config.toml
num_hidden_layers = 9
hidden_act = "tanh_gelu"
parallel_block = false
init_std_qkv = 0.0625
init_std_o = 0.0147
init_out_by_depth = true
optimizer = "ademamix"
beta1 = 0.9
schedule = "cos"
max_seq_len = 512
doc_mask = true
train_tokens = 132100000
Each number is 500 + 50 x the weight over its row's rms, rounded and kept within 0 to 999. Layers, rows and columns count from 0. Numbers have three digits each. The size before them is the row's rms in percent of the matrix's.

# layer 3 attention output, 64x64, rms 0.168, rows 0-63, columns 0-63
081:489501494424486479502544502503499463461495483568512469407493572509423524413503510481440575380537475481441590456518545490506631497533449511557434464426508474464395487557448564506411460562495487
107:514519448474451436553497505601441549480534470470468609425541571542425489399418515504488521451562495486572459548497525494513474480466482533431493554424459506396423563441570441514531538476463566
098:521541454472550514492573511421490474570475531464559498526567395519453537433544565506606532511576549512437491518471513480456501601601439532417521516535513560505548466539474388496501537486447596
076:482585489500465494542508568597454435572402575522415422559447558512518422457555557594587459560476545536528515533496468420501491475427543487498536506526473495459457516490600477438566507486499540
132:371537497542526525448563464437534543566555521502505554501456537508418562488490469431508436457535475452435468431498562541428604572507419551507472478535523491551561492608440438576477534476479495
067:576480572409460531517445535497478511438548462568569474497552506532466470496546592484536478451462577528508487487429512516496469461555430469496531475523374623443448512530556522419528564408449548
119:471483517532500574527494494622525484485560510496470453539480578453511473547529518537458514424521430503579539516544441482470554528597499519583582533536533579487430554575519679490506511523466481
102:535505464569521488505509436448503501489525495399580492484529447480449387401419543456523615460506499522592489488553529639459516545580506467476393486450533550497484459442497496555507477508523534
096:424457525485471498552533522488471488522544509495493567559502478469508514487401491503432523424415533391544551473452440567431590536514407488522357449559531451414412531504481517497526483505443462
116:541496500526492437506373468511545535393492472491481627462552590517519515537431484418493450388450471487549483411561490515531429462493550569468538505464452520485523546481554526540554560467463423
090:474517444546543473613586478547415476514484537430413523505544499466564448460475487593452532512518426493547539575570472472534514599478494568526491540492574475389435586444511548538516532506453482
095:433529551495527502526394569430541464519453553463490560525607514503551463489423519491407507434519615489473566464467436522533450479581564494547467421571559409506480439494502507420473524492502539
110:554573485509466478476476433550494498514492529497485470515565475517452515459432540470575414500482429500543473456598510455489468531500519561357611578570488600489570571518535482533566573452470546
101:483524547480506530500550463448445562494573509523444463481461567544507561569550466481575466567496385441381488438469536490488602533459482523489452447458476457514596502426476428519479453475440396
078:592434472435524424604460425526483497445607472474462559532574548473502467524470614504523471469531515454526520485484505505483447500592424606545513506557461604415498512509510464439514527497456460
116:411481563501515515489571474529450523524508440554471493534538577498578545540461444483433430538524419502514503542552525483586528501402448522484578574461525485424437563548443472545481624461501408
101:551460517591472559491462455558559568446646501471483466561426528431516483469481497483432462482526472514489480561576552577479524499509416514538502439558456532510489593602505522450562413495562492
112:525527449514482555510469514616459481531547553481436502515399578548467507530540487513539551486560365495509511469508435409459596561500456517515578548457500441502484552589542542463493435557579453
103:527428503492483503518481514486466468495490528508496466537441466490570478540566444510532578585487517487428565531493465467509563489488548456561440423450463390543547448449414539457483351592548408
076:588530469519487490506474539411504483513556501430455568525422485470457545528458450544526522534478531443383523509471436507489435547343492498502449499522502401506575491411516437494512417549588486
070:546368534559505459511485476443556500491514473500429444558449558485549499526560472510489469631546532528402534535552551560539432446514581528535493461584503483527612433502518463435528458492551460
094:517335458439509479494505480549525512460455468540575523582569400474581541588497510469514527426446470453544527520485403423465455493551505508437522508513490527467478560488461611558547511532464462
098:576648446580524563457451529570574500503509523472504549461454442484466571470474460465595510456502425525484468520554453449487544488464501514468573491498538484565516628501529491512580403536483437
081:527554568524515527453473543451606567440481480487564498421534489431565490487504462443466455427473588569485434532552550582539393397471517425541494458467452550535511469436465544538472542482474558
097:490449557467460494473497502479515479521415543600528393550563436528533530446495533442424383519381475513465534471524537449586523453475555531457513481574476494489455542562473549471533579406450478
076:470510536634540501510457511537515516596545483456470521555430457598494513536484406539575485541516493471590445544451473535434471511484530419464537493488536454531567466519631447442583515448547512
106:504462456461558352532564431607487518518487428529489484474459515457569459500537554503609485538534459520546457570539599475470432461564497567512531566391469526463513518496492436502510460565511541
060:442440541558464437495424467517441515501475499493494496536498499553535420453436488512352410544449493442597428434536488545479505516459516450460508516532461410465525499569606545443544534427528549
095:549462459492380504505410459523403517451463505481547448480466492599464410478461522494472561560546499495536463422467503537495513487432524421389497480444412499500522455492539493483508458470647543
098:390419474497505464507529546565507480594404508559534477564467352522607498544558493507552481512441531460509508537466448416417503480507518525452575487524449473485509498571481593504559493554502534
068:412615503468493473524492451573488513454582400541459473448465600490500465417522516550467496533523560490463510553477583501556526462404475585533464472424464443478470518458532444416475447485588492
121:471430509486457553561464549531443456521542556465421447541463553601507442609583470577499545493540486500511519448444410466437534505485512424528554502464464497505505414543539635484458539516574509
127:547580554558509595452439526513573447504521488504498469439500469487453500557549459530502458518449524647563480534505480496540456408467545427606566574505560572595458453505494549535460545513520504
089:430567659529540570422513492453550539421584412547498505496512545488508618485570410492490458463465547483460506544560504551508571481494470459534498430526488520505465517526493560481485534484421421
092:490561473413516433474595579478485498523407489474537592583509418398518563492388490510514516472464586459502516553480537513511425545470479506448499506519546495475490586438465427479558506568439561
112:583489567501478550454454466467553526439532432503515545486554506547501529591461408478492472438415437549554461467459432480591489512492532424511490533383519497540490484415536535520461575413439416
123:515523556408535560433556463526495527425532367593611499448529467479466547498535483494534590447486514485555507586465506497524567527550460440511452511411533519475402532419464538484447459518466482
098:485436544467503449502525473539477494524501486600472396524496487510609535573540472447565463594472418496406555535549558426554467433514580538485600509477441483506579507493423502497498505532552421
082:446474420370467429553549482556435454568457542578511471539491468474445503535408568498456540482452494405464578476405538484506491505411486536468416496528518460474516528470460433503549462524587474
129:489525467488509497470554574426485474567479512433457639504557515523456570569417428519522498451510499496534488463484402470476438540461503496451555599488541533474487465477498474605467653518458520
135:489503481492510417503410448543532527434516486550533537477511476462580535448448508406439466506434483430446509516537536472564470420424526568481460447535454399498545622454491479476570416468507409
103:489441507449431521485521547435436537515534518535600513482459412583469570487461466413486537464497533368444504462438532533423546557466426450377469408507414465480544478504487485483521507502518509
077:565454492541426495520468468517565510449589548389492457472529509457494416418442551434449470474509484581548484435572536610466505473610476512526495460568475599517501497562479559519513518465454561
134:572373421499502478512500459428496530457485587442572523465532448482508458480530571450480558492536492514534441421521505540423484527662484524479439490566470575508557439533468543530454465539491573
097:489456544568491600511478583383468523464460592510493466412475531551518488546605484485458494554525511489398472432477526570480521490474555413519453399559458503526574397462511535516502469467483493
102:588545435519560442485592495507489510497450473517507478425408568486391482396541549567579562512547506537547485550524569528515490530495487483505428535430516561463434490465581385502503444543496542
104:436436507468528471469520541465593497513535497478514558494513467379572516542474494513397470434493591515466522534518473504487440477558468531619491511563538501536470498551392584524416498613469563
094:497556482530499527497529563386449508510503540396414546518457584535419535530547479576483479550585485479416466476454463482504456600368482498474519548529546465496526492476564421534471568433525531
102:436518503554528462528480541492548477528450551496421521574475451396543490487490500547445470565408520476479526522508428487512495454522578558591442470613562390504494537498513545468570398528408468
087:543451480423556483503600485463454470484467445539562480476498472465484517495589503579481594553474515470489542577424443444547510551491521470581366548480546463464456482378463523513411443529483494
102:492496523474535510519487524459445500469406527497507483446543606493579430488553542498389606529622523526505527496529504495593463503553564465523491505453548435486441418482479502445395514500616519
084:495445508410454454488482554544467505535424612501503488446545419551484481525495509465450498501449451538572458409486525458492490398576602455442516499461446510545530457516492586496491545539430630
077:623544517517493597456431534484524411563547501535559473520524370568437533548454470478611520488409479555501520498469427497485483468448519367472531564482517519550504466478527477527525521497553466
108:545597516559456504522461456407478510512579477371443542520491526539479473479421441524496521551547523489455495480493486531529506604436465503493456481447520411530564435442521382462424495452601504
115:455524469480470475527464532478476529504456475509598546461441386536565437585493502482546587460485567429554458488384444453460439516502499477495520433418431460517521407412528529456490457537585516
119:407507540446477482530491503498476520451446510490438450445566659533527429493555520521384436534574528580497490475499605504593487445478521523525531462468484524494483470528513489455437602421512546
093:490537545594465579334465485480595509505501430475534478535490484467439520464455443466519446542504577588495448517535512596506500427464527397478519510520540544610504508536451450571517510472481515
062:590484476543524512520527464491522485552611497467568463495462411438482429534397545521506560447510427501574464531466469544480427581633436472581497589493562522485469505495510514523459456522564555
099:443430459494493554548524467538450482578550637495485452548485547489506482603509522462488483515554424495530520415519519514403567486529453504506518496598498584527579457611415518562505513493572481
086:556443481552559496491543482501561518503533478429502501600385482436463545420571504564427491507524513511459491623489472493435493560474403480591413519542534454528444550600533521484477441481499528
100:530617497515565475477536495498517441523393498530492390453554468523527476374546551493608501555508478581484508485608586498551548508567553528442520484431552485521508504505516426450544463525459525
077:467593509557594522457541516441539435563506528484470511454521494447408520428524503520589501564532535520426534531540522541476545493527554470577412512578615467552519440478428427539468450564442516
142:518500457497448457578505510505555495478413428475435497603417486470487459554556537601577453540448588520486493524370500471478422486440501571533506477558482545498510490482596472447583504429512521
101:439519507427514516441521503560456467519404459661542407434525540572455550443561521460506516571523464506444570513484556408581584432477568534475536526464492471508461521515468482498460500520473440